From a checkpoint of a small transformer trained on Wikipedia.
Size: 19 layers, 2 heads of 128, MLP 2048 squared ReLU, vocabulary 1024, 26M parameters.
Architecture: LayerNorm before each block, rotary positions, no biases in attention or MLP, untied embeddings, some layers without attention, local attention windows, paired heads, gated attention, value embeddings, a smear gate, an embedding shortcut, skips across layers.
Training: a variant of Adam for these matrices, 4601 steps.
Each number is 200 + 20 x the weight over the matrix's rms, rounded and kept within 0 to 999. Layers, rows and columns count from 0.

# up: layer 12 MLP up, 2048x256, rms 0.0737, rows 1937-1963, columns 0-127
# down: layer 12 MLP down (transposed), 2048x256, rms 0.0667, rows 1937-1963, columns 0-127
up1937,225,218,210,184,213,187,240,194,202,155,206,240,190,202,159,206,235,189,232,193,188,215,196,159,218,199,187,165,197,162,194,171,236,208,206,218,161,220,199,192,213,242,193,211,226,193,205,243,223,213,187,198,209,240,196,176,171,232,212,191,161,205,211,236,214,185,199,195,177,207,177,167,187,168,214,212,208,173,181,203,189,159,227,169,225,193,171,211,193,196,224,169,219,199,201,196,177,180,174,204,212,199,205,214,168,191,206,162,217,215,207,193,178,188,195,216,167,201,179,233,220,185,209,214,220,156,212,206
down1937,179,205,186,199,254,175,192,171,190,215,215,234,216,177,173,225,174,193,177,185,165,175,217,215,200,193,235,250,183,220,188,227,199,187,183,208,214,215,204,197,186,187,220,246,215,194,182,201,179,209,221,182,219,186,161,181,256,210,173,171,194,180,237,199,199,210,216,173,200,190,202,193,235,216,204,239,199,221,179,176,241,214,175,185,205,154,205,217,217,171,184,221,216,223,186,222,233,229,196,183,190,206,226,207,232,178,181,198,161,190,205,173,205,206,171,200,198,213,184,184,223,198,205,202,181,176,233,220
up1938,240,219,217,218,209,214,174,238,210,208,174,222,160,174,148,199,216,173,169,215,190,197,214,208,200,198,214,213,194,224,225,187,202,192,189,177,246,202,186,195,186,220,189,218,231,199,215,220,174,210,222,211,186,205,201,146,156,211,170,194,210,202,206,207,197,207,194,218,184,184,213,247,172,193,222,236,212,207,220,213,173,192,189,188,220,198,183,185,191,223,190,220,199,218,189,218,174,212,225,216,201,205,179,188,197,206,197,186,190,231,202,191,194,224,196,193,187,191,201,198,163,161,218,177,204,191,233,199
down1938,161,181,164,172,207,195,225,196,224,207,177,214,176,199,211,218,184,201,198,192,224,202,223,200,197,183,237,214,214,186,161,201,199,216,147,197,184,199,187,198,140,182,196,227,210,232,179,174,220,207,204,249,196,165,187,210,207,219,224,229,153,210,163,199,198,213,215,184,202,184,207,212,186,204,230,154,165,204,184,212,187,184,178,205,244,178,206,221,215,206,223,173,227,211,197,220,193,198,137,207,221,182,202,211,176,188,224,199,274,172,190,174,185,208,223,212,207,204,177,188,215,228,180,167,220,197,187,220
up1939,217,195,207,205,189,183,210,199,199,162,176,247,220,178,178,157,214,218,186,185,224,190,194,153,193,188,169,181,183,229,189,161,161,197,188,205,221,187,202,216,210,217,204,175,222,206,164,199,232,172,213,200,224,207,179,186,197,189,195,188,199,189,194,203,212,179,199,201,175,205,171,212,229,212,240,219,168,192,185,217,184,200,204,205,170,202,195,208,196,195,209,198,192,176,193,234,199,208,182,214,207,183,213,186,225,196,181,198,211,218,243,195,207,218,214,218,215,204,200,222,201,200,234,176,208,210,203,189
down1939,201,195,189,173,194,222,208,167,224,220,189,204,215,163,198,197,224,215,220,211,247,186,192,205,212,170,216,178,211,223,241,169,206,191,192,172,222,180,190,241,207,185,213,209,213,179,207,202,215,208,215,186,173,192,197,184,201,228,194,199,218,196,208,203,188,185,190,198,230,203,240,207,186,208,180,205,172,213,201,195,197,217,194,184,186,175,235,224,180,205,186,180,216,192,195,197,224,190,176,182,188,191,181,216,221,221,188,158,207,167,186,183,188,208,216,197,227,215,222,172,186,201,187,175,187,226,203,186
up1940,188,201,212,224,208,217,189,229,207,197,189,207,206,182,252,218,195,205,181,200,188,205,208,204,210,208,193,192,184,193,195,219,182,210,204,200,189,185,234,212,242,186,233,146,179,211,197,231,219,203,186,192,186,184,197,196,191,209,172,218,215,214,202,184,221,185,214,213,210,218,178,177,194,148,184,194,201,215,216,187,176,194,239,223,155,199,144,190,203,216,188,225,189,199,155,174,184,223,214,219,207,231,182,220,211,213,227,193,242,220,209,229,187,159,185,173,169,201,208,222,178,180,200,197,219,187,209,227
down1940,177,188,190,196,221,192,226,201,211,178,214,203,227,197,196,222,181,240,193,204,213,204,211,215,212,228,235,210,176,185,204,185,177,186,195,214,237,182,172,197,207,183,207,225,219,218,185,202,180,212,185,211,201,202,232,209,200,185,172,187,226,173,221,167,186,182,193,208,184,200,215,191,214,181,214,198,202,209,200,192,214,165,194,183,166,175,221,195,231,202,224,222,190,189,206,240,238,218,212,188,181,200,183,167,196,187,228,235,216,202,216,218,231,204,185,191,193,233,203,220,179,212,194,201,210,204,183,201
up1941,202,190,195,210,207,217,205,182,199,192,178,238,233,186,198,193,215,194,182,191,179,157,174,175,195,208,209,184,184,164,204,226,196,190,206,188,181,199,244,196,257,216,232,191,226,215,187,165,191,163,218,217,215,186,175,241,205,225,200,186,188,215,202,204,223,168,214,223,197,211,206,209,201,176,162,160,189,221,222,215,174,183,202,224,204,178,168,221,214,205,200,202,188,163,202,224,226,186,185,156,219,199,197,215,156,177,185,233,201,203,185,173,174,219,204,171,189,185,225,196,199,195,163,205,208,198,203,181
down1941,196,222,222,189,174,202,192,230,179,179,204,202,198,198,172,179,185,197,236,229,180,222,207,189,215,213,222,218,215,181,183,191,216,163,203,223,214,186,204,201,202,226,218,182,197,183,198,181,176,207,190,223,179,202,227,238,168,243,216,189,203,196,185,207,210,181,196,204,240,210,184,176,241,180,204,176,226,218,188,211,187,192,239,197,192,209,184,206,221,165,181,170,189,216,210,171,177,205,209,206,205,224,186,217,218,157,179,195,200,215,160,198,235,205,198,194,216,221,216,249,253,193,170,230,208,208,187,215
up1942,209,183,221,214,179,214,212,213,148,174,166,211,205,209,227,231,195,202,205,183,202,197,203,176,205,170,241,209,202,179,204,209,192,191,215,191,221,200,220,200,199,209,251,173,205,209,185,205,224,182,185,180,202,239,185,190,198,223,189,159,168,202,152,230,205,184,183,206,205,181,205,208,217,170,187,216,187,173,182,232,203,201,203,174,202,210,142,197,198,197,178,190,195,136,210,215,192,230,226,178,212,170,217,226,168,180,208,213,198,230,191,210,170,142,228,194,222,226,196,182,217,207,190,203,183,190,206,196
down1942,186,213,201,165,240,230,210,213,215,204,226,173,201,189,207,183,151,240,209,165,162,211,224,176,195,157,175,200,216,147,201,193,186,176,218,227,221,179,209,187,196,188,201,207,171,211,200,204,204,225,158,190,219,187,189,190,211,172,168,177,184,200,217,212,214,201,192,210,201,189,187,190,205,207,187,199,165,213,197,195,211,187,168,179,225,210,186,193,208,212,217,207,195,190,198,252,186,195,214,213,201,232,188,209,208,165,202,203,231,217,192,181,187,187,223,229,195,228,194,214,184,209,196,195,233,155,182,221
up1943,216,214,200,227,209,191,195,206,161,198,201,184,176,195,210,212,214,188,200,181,210,196,188,190,205,203,195,182,187,208,195,222,197,211,157,187,208,202,219,200,187,205,224,187,175,194,202,216,192,227,184,207,199,190,199,220,188,184,219,229,194,185,172,249,183,192,191,218,203,233,199,235,232,204,227,205,195,196,195,216,169,213,193,198,180,215,166,200,174,216,203,181,227,215,201,197,146,198,177,203,185,227,201,208,195,168,206,240,184,199,211,174,216,181,191,208,190,197,189,242,218,192,240,200,164,204,192,203
down1943,206,207,207,191,194,222,219,228,204,210,185,186,206,173,193,181,221,147,180,197,228,196,216,181,184,178,208,194,198,207,195,214,214,160,202,218,188,187,191,210,189,202,198,181,201,193,198,169,191,206,174,241,178,178,197,203,207,200,211,216,208,186,223,210,161,170,185,206,216,220,180,212,201,209,196,194,194,205,178,192,192,173,186,183,232,206,191,208,177,214,212,208,203,202,195,173,193,206,198,191,220,232,206,209,198,190,196,201,221,185,208,225,207,210,217,166,256,193,221,211,164,249,212,243,218,225,237,162
up1944,214,203,242,217,161,240,187,208,172,214,197,185,255,182,199,191,204,142,170,190,204,188,248,195,167,197,225,160,200,158,250,217,247,196,197,157,195,160,196,172,179,220,248,214,190,273,198,188,259,164,182,177,214,205,186,177,184,214,208,196,163,175,177,210,222,232,193,200,188,193,233,201,199,192,199,206,211,196,189,189,175,185,202,179,162,175,200,215,209,210,214,178,253,222,175,212,204,192,199,224,185,191,223,202,148,199,205,180,198,193,213,188,223,187,189,181,177,214,196,183,209,205,186,203,214,184,231,220
down1944,184,158,194,155,183,204,182,210,184,194,200,209,204,170,206,196,224,208,188,191,189,200,249,175,191,215,205,210,221,167,228,207,251,207,157,193,215,184,180,201,220,208,189,207,210,198,224,186,268,166,218,203,180,231,190,207,205,166,151,213,175,202,202,184,236,220,174,188,195,185,223,194,148,236,204,205,192,187,217,213,215,199,197,225,233,200,175,216,160,188,229,195,262,167,191,162,181,192,249,232,234,208,224,205,171,179,211,188,190,192,190,177,216,187,195,199,185,223,203,164,182,212,181,233,233,179,197,229
up1945,200,222,210,195,186,190,196,226,205,229,235,244,191,204,185,200,217,181,206,160,190,205,196,208,188,200,177,196,171,233,196,199,166,214,196,200,217,144,210,201,217,221,214,212,229,185,181,203,206,180,210,184,191,219,190,192,190,185,238,209,185,183,198,207,191,207,202,206,165,206,195,203,219,201,224,224,193,204,180,217,179,235,185,217,197,219,183,207,201,149,183,188,185,206,184,200,200,229,187,208,177,225,184,199,180,206,180,241,213,210,217,175,190,150,182,210,194,196,200,239,234,232,198,189,198,178,213,192
down1945,207,218,188,185,200,168,212,166,207,180,230,235,219,184,209,201,172,205,194,191,192,216,215,211,196,157,177,216,211,227,188,195,208,225,213,203,183,162,188,240,226,201,173,216,168,166,200,198,176,164,176,246,173,195,176,178,231,198,190,223,206,178,195,214,199,192,209,200,202,167,171,196,187,193,187,191,191,227,187,185,200,194,220,221,193,183,214,227,225,183,228,199,198,218,177,242,167,167,194,206,187,166,169,198,234,193,216,206,251,206,244,197,198,246,228,203,236,198,232,196,231,195,165,206,215,198,163,188
up1946,205,236,208,188,184,219,183,183,183,193,188,177,213,196,205,228,202,201,191,194,213,200,197,208,189,170,205,202,199,171,211,202,219,215,207,176,212,163,215,191,207,240,219,200,200,226,187,215,198,205,153,192,172,232,197,215,215,213,172,204,202,212,204,215,205,183,219,236,209,205,206,205,234,170,168,237,208,172,185,188,197,205,191,171,201,232,178,191,240,206,195,194,191,197,172,200,163,207,180,144,207,204,222,214,195,185,171,187,197,226,208,166,183,179,192,178,180,212,215,175,193,197,189,175,201,177,219,200
down1946,193,195,213,215,207,210,216,201,202,188,175,197,192,199,188,177,156,196,194,215,225,185,204,206,161,198,174,201,171,186,192,227,196,172,173,204,214,172,192,217,207,223,208,220,189,202,235,204,194,203,211,173,190,221,219,217,227,220,196,185,198,199,214,220,217,184,197,190,174,206,240,210,220,196,217,212,219,207,193,231,185,211,221,170,208,173,194,192,190,199,233,171,202,190,207,237,192,191,204,207,201,205,200,195,202,185,211,193,187,230,192,183,182,221,196,208,233,201,167,181,169,198,154,208,201,180,236,205
up1947,223,206,224,198,187,170,201,208,199,195,195,197,177,212,196,227,210,181,212,189,198,219,162,181,201,205,188,141,177,186,214,237,180,192,187,154,205,201,215,183,263,212,204,168,202,205,186,237,199,196,216,147,234,209,207,208,202,189,204,187,233,196,223,239,215,189,167,197,184,225,195,186,198,210,197,225,189,182,210,171,200,196,195,201,189,211,195,198,210,163,183,205,224,187,181,210,179,212,208,185,192,192,216,183,215,207,203,220,239,221,200,202,200,219,192,217,203,211,229,177,202,197,227,163,216,169,179,195
down1947,184,172,185,202,233,208,187,152,176,226,196,173,190,203,257,171,208,209,210,234,200,173,223,189,181,194,213,198,175,185,233,194,205,189,205,178,182,187,221,221,200,186,235,201,217,166,244,243,204,202,206,224,193,226,201,201,199,190,177,240,151,165,186,172,193,213,178,216,206,200,187,209,195,232,180,204,246,206,192,180,190,210,155,248,222,214,215,225,185,177,201,163,214,199,207,228,171,206,185,195,214,209,208,209,215,195,208,228,220,212,210,180,212,200,196,211,193,177,176,194,227,177,217,183,194,191,211,209
up1948,226,179,199,203,178,217,217,183,221,191,199,183,199,187,197,226,209,212,244,208,213,196,189,154,174,192,233,207,209,191,181,238,219,241,240,184,214,182,198,166,185,185,229,175,217,192,210,191,201,188,223,200,196,198,190,192,156,222,183,209,222,226,200,189,220,174,222,191,202,204,192,191,211,209,226,205,178,204,159,202,194,165,208,189,208,198,206,191,193,178,228,195,198,151,222,204,190,213,209,197,185,196,200,224,207,200,222,200,227,210,224,225,194,181,191,232,171,179,198,196,187,253,220,221,231,188,211,215
down1948,209,191,186,188,195,192,215,234,170,185,205,211,208,185,218,190,205,178,195,205,235,176,160,188,174,207,206,205,240,210,219,209,204,167,168,201,216,208,208,266,156,205,202,194,214,214,185,213,184,195,176,164,224,208,198,227,219,201,192,195,211,183,214,208,176,208,206,215,193,201,200,213,172,142,180,238,196,194,197,186,221,224,159,239,209,173,236,174,212,179,202,192,198,197,186,182,198,214,183,171,234,200,206,210,173,227,160,190,221,209,198,205,228,188,207,221,218,222,226,230,190,165,168,212,177,192,206,195
up1949,224,179,218,206,161,197,209,211,207,195,174,226,219,215,208,200,198,195,202,210,206,186,176,228,208,182,179,202,179,212,208,196,225,195,203,208,239,172,218,184,216,177,189,207,209,212,183,174,211,205,199,202,212,185,166,198,195,181,231,175,222,195,205,224,178,217,193,196,173,191,210,207,188,186,198,207,200,180,195,181,198,216,234,193,209,202,183,203,207,191,175,186,198,211,182,173,192,176,212,170,213,206,170,206,185,217,213,218,210,181,214,214,222,203,196,213,208,192,205,188,211,215,201,174,213,154,215,210
down1949,196,187,185,206,226,237,190,172,182,213,200,191,164,155,183,191,209,208,227,203,176,162,204,216,217,219,195,185,239,201,174,207,214,200,193,192,186,212,201,188,202,225,234,181,219,208,210,190,189,151,193,190,155,184,198,185,183,191,215,225,165,170,184,162,190,196,200,199,207,203,221,199,218,229,226,172,196,217,202,232,158,220,178,187,195,184,200,183,187,223,206,194,224,187,210,217,186,229,204,214,220,193,209,225,197,182,194,163,185,215,213,181,191,192,182,202,196,203,219,207,205,204,181,227,220,232,202,209
up1950,201,179,204,229,188,208,210,217,195,187,192,243,189,169,187,206,210,198,209,198,192,183,202,205,214,186,199,191,223,181,181,173,201,200,183,219,202,197,196,219,195,194,173,176,219,210,172,228,214,176,190,190,228,185,183,195,178,198,241,191,205,200,199,252,188,220,168,219,139,228,203,221,209,192,205,222,195,201,214,207,149,213,205,214,201,211,197,189,154,215,175,213,189,170,207,236,183,185,192,179,214,234,214,216,205,216,204,190,182,228,200,158,215,190,173,238,189,175,190,172,176,220,226,215,236,186,210,208
down1950,178,181,165,177,255,191,196,174,219,222,214,193,190,178,186,188,179,203,215,233,234,205,212,175,184,204,200,197,226,202,191,177,184,212,220,187,190,165,224,208,219,200,203,228,195,236,214,200,218,192,250,200,222,205,197,167,205,187,245,238,210,211,192,221,204,175,222,200,235,202,205,147,212,150,191,217,192,157,182,204,199,186,183,175,207,197,218,201,170,187,182,189,175,170,163,193,205,186,190,210,201,158,222,247,178,197,197,187,232,176,197,236,202,216,205,228,217,192,222,198,244,200,198,206,164,184,188,203
up1951,237,220,207,214,178,178,209,220,179,210,211,173,239,183,183,205,227,196,236,166,193,202,261,172,216,216,213,202,158,182,233,177,197,186,214,185,220,179,156,207,208,201,231,188,169,211,186,247,191,178,213,187,198,207,173,211,214,218,206,170,168,207,157,223,224,213,188,187,185,190,210,191,212,201,216,204,229,214,218,181,221,173,187,208,204,211,203,211,213,209,188,217,228,174,188,201,221,194,196,208,221,192,220,205,224,228,212,217,220,199,183,225,183,193,198,206,156,195,183,209,167,181,183,188,193,191,186,198
down1951,218,208,185,185,189,225,199,192,206,215,229,182,192,234,195,204,240,182,208,255,185,164,184,233,211,190,224,162,200,178,205,199,196,198,178,227,198,197,192,190,184,207,216,226,182,208,196,206,182,211,255,188,146,194,213,192,165,204,188,215,197,206,234,190,203,227,203,212,196,212,189,185,175,197,227,160,195,197,212,164,182,192,193,208,228,208,189,190,193,179,235,191,169,158,205,228,209,213,226,183,206,192,187,218,195,192,190,180,207,203,220,217,191,197,206,165,238,201,182,192,202,190,216,220,214,218,200,205
up1952,210,215,198,195,189,195,201,170,206,198,181,200,185,191,218,219,200,209,224,173,188,197,227,175,211,211,217,141,185,216,193,199,202,193,182,182,249,180,215,191,206,208,239,198,191,186,208,215,209,214,188,211,216,212,181,224,198,186,180,205,211,190,211,194,199,149,202,206,189,212,211,207,216,212,218,245,192,216,219,181,184,198,221,153,211,201,192,195,199,171,194,212,192,211,176,250,172,222,164,230,217,233,177,202,205,194,231,228,189,201,232,196,183,203,203,222,191,191,186,217,194,195,173,157,204,211,217,200
down1952,215,241,196,181,201,164,232,224,229,191,205,184,206,205,195,174,157,197,212,183,202,184,203,200,184,209,209,226,183,226,197,188,171,194,205,230,206,212,183,193,192,192,236,176,197,186,214,216,166,203,211,187,190,210,188,193,223,181,202,213,196,194,221,188,192,203,211,225,206,210,213,216,205,202,192,194,223,192,220,197,199,189,182,222,202,171,189,162,157,195,189,189,193,198,199,193,222,221,196,221,179,182,195,193,207,205,216,205,173,199,204,208,195,206,232,211,191,207,190,190,212,212,180,194,189,182,201,205
up1953,211,199,203,198,205,211,197,234,191,211,170,201,207,226,183,223,206,194,155,220,203,218,183,215,202,168,212,217,210,208,201,200,177,179,183,166,222,185,219,226,201,197,189,209,175,228,190,222,225,187,199,227,211,191,217,207,163,209,201,171,224,200,225,209,234,202,202,204,167,190,192,202,235,203,205,190,208,174,185,207,205,203,237,200,198,217,129,190,218,222,206,195,184,173,190,201,189,203,202,227,215,216,217,234,207,220,208,213,197,230,173,187,212,178,170,174,171,189,237,183,192,237,199,160,210,185,172,215
down1953,211,197,207,203,213,194,189,218,195,204,209,190,185,184,185,193,203,221,195,188,209,198,200,226,201,209,193,219,196,197,164,202,204,212,160,152,179,176,216,229,203,222,183,221,216,190,227,176,211,201,200,197,200,202,163,245,218,191,214,216,198,206,176,209,214,230,203,232,237,163,198,197,195,215,200,192,222,223,189,208,170,195,241,187,188,198,193,152,159,203,202,194,205,238,180,221,180,211,207,214,219,188,206,214,206,181,207,194,190,202,214,184,180,225,223,168,202,223,229,195,193,242,200,178,219,255,201,190
up1954,200,208,209,223,199,241,171,208,177,232,187,194,226,149,197,188,209,187,186,178,191,163,213,212,209,160,172,204,194,219,195,187,236,202,200,185,169,160,195,197,199,208,232,194,211,196,182,207,226,188,234,224,212,198,215,221,179,199,181,169,228,203,188,208,202,194,170,224,214,189,208,184,221,190,214,193,208,200,185,212,187,215,192,204,230,198,194,193,219,199,194,217,189,183,203,196,221,217,205,238,214,233,211,179,215,213,186,152,220,196,194,196,202,180,194,187,216,178,206,187,203,182,167,189,188,193,239,177
down1954,191,165,196,183,188,189,204,222,223,192,197,216,164,176,203,220,186,188,218,221,226,211,225,209,210,184,213,157,206,215,171,193,187,192,232,167,192,200,170,161,194,192,212,169,209,197,191,154,194,201,158,218,210,221,211,198,208,224,202,236,205,201,217,213,214,228,193,187,221,243,193,200,179,215,176,194,213,196,187,214,191,232,221,203,196,198,213,222,195,195,217,173,223,214,183,163,186,188,186,221,222,191,199,180,219,189,198,215,192,227,248,163,193,212,186,214,187,215,170,202,200,221,209,233,245,187,195,183
up1955,193,184,226,228,192,203,188,170,181,185,205,212,202,215,248,195,194,169,194,181,162,177,192,162,226,153,184,187,167,190,218,178,178,196,237,203,202,214,185,200,199,216,213,196,213,205,175,191,192,180,210,186,206,243,228,206,165,212,220,195,204,241,208,157,192,181,184,205,220,266,218,202,182,178,218,185,202,201,210,174,205,172,211,203,193,175,197,207,211,203,212,221,211,187,207,241,196,231,205,216,201,215,195,208,191,213,192,205,231,214,189,177,168,203,190,227,205,199,194,185,205,187,212,205,194,200,214,244
down1955,192,191,181,193,210,197,251,168,198,183,207,187,175,255,185,219,188,185,225,195,211,240,191,210,173,199,201,186,212,141,178,228,247,198,204,237,183,244,209,212,211,205,214,211,187,218,188,217,192,211,262,189,186,211,183,217,220,180,201,203,182,184,203,225,163,197,165,196,191,184,205,227,185,217,206,220,203,218,189,201,199,190,215,206,190,190,217,225,166,198,177,174,197,230,226,177,198,189,216,168,215,175,188,156,213,209,172,194,181,205,206,203,165,183,211,206,203,178,202,215,206,167,205,177,218,198,207,186
up1956,213,191,201,198,201,222,195,178,223,198,201,198,182,194,211,208,203,199,221,195,180,215,226,161,214,193,231,202,218,193,185,218,197,219,182,188,209,168,231,196,221,224,208,195,210,226,191,192,204,193,167,232,163,213,176,200,199,193,208,197,201,184,182,199,211,209,184,201,204,196,210,198,196,199,202,179,220,202,204,157,201,188,199,195,214,189,206,229,212,196,200,186,206,195,215,200,199,227,189,211,219,188,196,199,206,236,220,189,190,209,199,191,197,201,220,210,220,165,199,181,172,211,206,181,197,201,214,191
down1956,203,213,204,231,174,201,190,201,228,193,189,182,169,210,190,204,195,196,182,213,198,207,177,214,192,226,185,220,173,198,214,177,217,189,199,204,179,210,207,200,173,160,195,213,206,193,199,224,169,204,232,183,224,161,187,208,193,208,190,191,207,227,197,235,153,207,190,201,183,237,171,188,210,208,226,212,189,215,199,207,210,192,214,227,199,221,156,189,188,210,197,185,178,210,192,241,196,203,217,202,190,211,216,229,212,196,206,201,187,206,201,209,190,208,164,201,179,210,208,216,221,197,224,194,189,212,179,232
up1957,220,170,206,171,218,204,215,218,199,174,193,196,187,159,222,229,225,179,187,190,231,200,203,171,189,210,210,186,212,234,189,212,188,195,200,206,181,174,204,150,224,170,206,220,209,211,218,217,202,199,190,203,211,171,213,212,145,217,205,190,185,199,152,201,225,166,199,206,195,209,177,203,205,204,229,218,143,229,210,166,198,217,231,211,151,188,170,238,236,190,197,177,218,189,187,202,232,181,236,186,203,194,221,204,217,191,211,223,218,182,199,213,236,197,185,189,219,175,144,191,172,194,202,182,186,179,194,206
down1957,210,187,174,200,177,173,165,242,201,218,194,222,174,219,179,178,194,189,210,215,200,182,206,228,226,188,180,214,209,239,209,186,156,196,187,187,203,158,222,235,152,202,206,180,197,165,181,220,210,189,193,223,229,214,208,195,187,192,204,224,216,152,156,186,226,140,186,203,208,218,193,210,199,241,174,177,160,194,165,220,211,196,208,224,209,190,239,208,203,213,167,210,211,209,224,198,244,213,192,194,195,213,197,194,169,216,200,186,134,173,209,171,208,238,216,213,193,196,201,215,194,193,197,179,205,188,203,210
up1958,222,162,191,222,215,205,182,196,188,179,172,186,241,186,205,197,220,169,156,186,202,179,225,172,204,201,200,221,175,174,228,187,171,203,234,165,234,201,208,154,211,166,183,218,228,191,200,183,208,169,227,209,235,228,220,218,188,158,174,194,220,193,194,211,183,166,201,213,182,188,192,179,219,167,198,209,215,234,202,184,208,190,202,196,193,201,203,222,182,178,196,180,245,191,240,246,180,207,187,202,166,215,224,192,219,220,215,227,194,187,233,191,168,180,218,197,232,162,172,208,191,221,185,219,213,195,201,212
down1958,210,218,188,188,217,210,216,181,198,211,204,169,204,186,204,220,202,191,199,178,199,164,196,180,163,194,229,187,216,200,183,216,234,198,189,207,202,224,202,182,213,181,197,191,182,172,176,208,213,226,146,200,213,230,203,211,193,199,212,151,222,186,188,240,193,203,208,198,181,178,185,186,212,183,167,252,191,209,246,197,230,240,220,197,250,167,202,189,159,166,198,187,225,229,213,210,231,214,184,219,226,230,213,197,223,191,227,144,215,178,228,220,194,170,239,170,208,212,236,208,168,198,206,192,192,201,214,185
up1959,211,158,216,191,178,146,193,181,184,213,186,180,202,204,235,224,225,152,198,192,194,162,182,175,250,199,194,169,184,177,220,192,221,186,182,184,170,181,212,192,236,193,240,196,221,193,172,215,230,168,207,163,234,198,161,235,200,199,196,179,175,222,197,208,228,218,202,194,163,215,211,191,210,202,215,232,188,190,166,194,185,189,196,196,201,235,198,215,214,183,199,211,210,194,215,187,183,194,213,172,169,210,183,217,201,270,172,212,208,197,200,185,180,194,163,213,186,179,192,201,213,212,191,194,219,145,222,208
down1959,240,226,242,211,218,230,223,212,195,161,201,203,198,205,212,211,202,203,192,178,196,191,204,183,178,223,192,178,210,181,193,211,167,210,145,182,175,194,196,166,188,209,181,172,207,196,204,216,187,190,204,165,175,207,239,224,202,236,187,253,241,202,191,174,194,184,158,205,213,194,196,199,207,194,257,224,180,179,181,218,175,166,177,205,205,213,203,174,239,212,202,225,203,168,178,213,186,215,186,211,177,169,246,191,196,229,206,235,218,196,196,214,195,192,216,231,173,193,184,197,230,149,178,218,214,227,225,187
up1960,215,167,221,194,206,206,169,218,185,215,219,179,267,236,216,208,212,193,213,179,185,202,237,206,250,198,178,179,179,194,192,220,257,184,204,219,177,186,186,216,192,185,216,164,193,218,197,211,215,201,173,235,220,202,203,230,178,217,214,217,193,191,181,180,201,206,216,193,192,173,196,197,234,176,199,178,202,184,194,190,204,209,251,169,169,200,190,212,224,179,206,192,223,203,167,183,203,188,185,179,182,233,250,204,178,221,211,201,185,195,179,228,168,165,156,229,182,176,224,200,211,237,146,207,254,202,203,154
down1960,223,230,219,232,175,208,174,223,200,191,176,215,220,232,199,217,233,227,220,205,194,183,194,205,203,248,226,196,216,243,195,213,251,180,233,242,205,164,205,208,203,212,240,182,221,219,201,194,214,211,170,199,159,186,224,184,221,184,216,221,182,195,176,231,218,217,190,208,151,203,188,195,188,240,203,201,236,225,190,222,213,130,185,204,225,231,201,208,125,218,224,218,219,216,188,156,190,175,202,193,180,217,217,210,200,222,183,223,188,184,139,134,194,156,201,208,239,192,219,218,199,207,213,180,195,175,166,194
up1961,209,208,221,218,216,229,212,205,211,196,209,200,194,191,193,175,213,208,230,220,209,224,207,204,191,155,179,171,209,179,185,171,218,195,202,192,218,244,201,184,204,232,212,193,239,204,190,190,247,168,203,197,199,209,178,208,181,172,169,200,211,234,166,172,214,175,169,210,201,192,237,206,183,214,190,193,199,181,182,212,193,166,199,190,212,198,218,221,187,205,184,180,178,197,157,223,160,204,178,192,182,220,162,233,194,192,209,212,203,226,214,209,185,199,217,197,214,198,175,219,198,188,185,212,223,190,214,210
down1961,195,204,214,220,202,179,197,210,204,211,192,199,214,219,202,212,197,177,179,155,209,183,187,196,200,211,205,215,199,217,215,232,184,216,196,199,172,150,193,173,205,142,211,185,178,208,211,194,149,210,218,168,206,202,204,207,186,193,208,212,208,194,227,222,192,219,217,176,208,204,209,187,209,162,198,214,203,207,218,197,217,204,200,224,198,189,181,222,205,200,189,209,241,217,244,200,245,195,230,172,197,177,206,186,171,229,213,183,180,176,204,185,199,181,162,217,184,212,205,197,211,243,202,186,201,191,174,200
up1962,213,182,176,187,209,207,181,218,207,193,184,217,187,177,188,206,200,193,214,206,172,189,182,204,215,160,214,198,191,215,208,176,223,206,191,185,191,182,208,172,210,207,212,173,265,234,236,228,190,173,199,220,198,194,222,211,186,218,205,221,221,199,173,195,176,230,207,220,199,211,183,179,255,199,217,193,189,195,187,229,215,194,215,191,198,193,195,205,196,194,200,189,218,194,200,229,184,177,207,211,200,198,192,189,161,182,222,161,218,188,199,221,182,213,183,171,177,162,191,203,225,234,170,194,247,189,199,202
down1962,229,185,225,236,202,205,235,206,215,191,172,216,189,201,223,230,194,243,185,193,216,206,211,213,177,220,204,210,209,213,172,203,177,190,197,189,203,198,192,258,192,201,202,188,143,190,188,193,176,184,213,191,218,199,225,186,230,239,174,183,196,215,206,225,176,186,182,192,197,172,224,180,204,185,225,193,217,206,193,204,146,188,202,226,207,182,171,181,195,200,174,179,215,197,189,199,208,183,182,215,227,221,192,223,206,234,222,180,198,171,213,185,181,206,241,201,218,204,171,241,204,188,213,236,204,190,173,207
up1963,209,208,207,215,221,213,225,232,223,219,195,233,198,213,188,230,210,187,189,174,158,169,190,191,170,155,210,208,196,191,184,191,189,195,170,178,195,222,215,198,191,207,227,199,221,193,190,235,202,188,176,173,219,182,185,235,213,159,213,201,174,216,166,200,209,161,212,196,182,218,197,174,226,193,210,231,215,255,201,221,164,179,204,170,192,208,231,228,216,203,157,203,216,177,221,190,206,194,185,184,224,191,207,233,192,195,219,232,190,203,188,197,214,211,199,179,197,181,208,202,196,203,204,219,180,173,223,217
down1963,164,179,168,183,219,202,152,198,185,220,236,192,195,192,215,203,216,203,194,199,196,224,198,196,199,239,184,204,211,229,198,224,195,192,227,212,223,178,204,181,159,191,170,240,187,194,227,211,215,195,228,217,194,212,227,179,181,195,184,188,205,183,224,206,217,220,212,166,204,220,188,226,218,224,192,197,165,194,192,190,224,204,235,201,159,185,120,179,198,199,198,149,224,200,190,193,224,218,231,217,239,193,213,211,179,198,197,183,197,209,210,203,227,196,170,186,184,195,195,193,237,220,196,177,237,195,176,210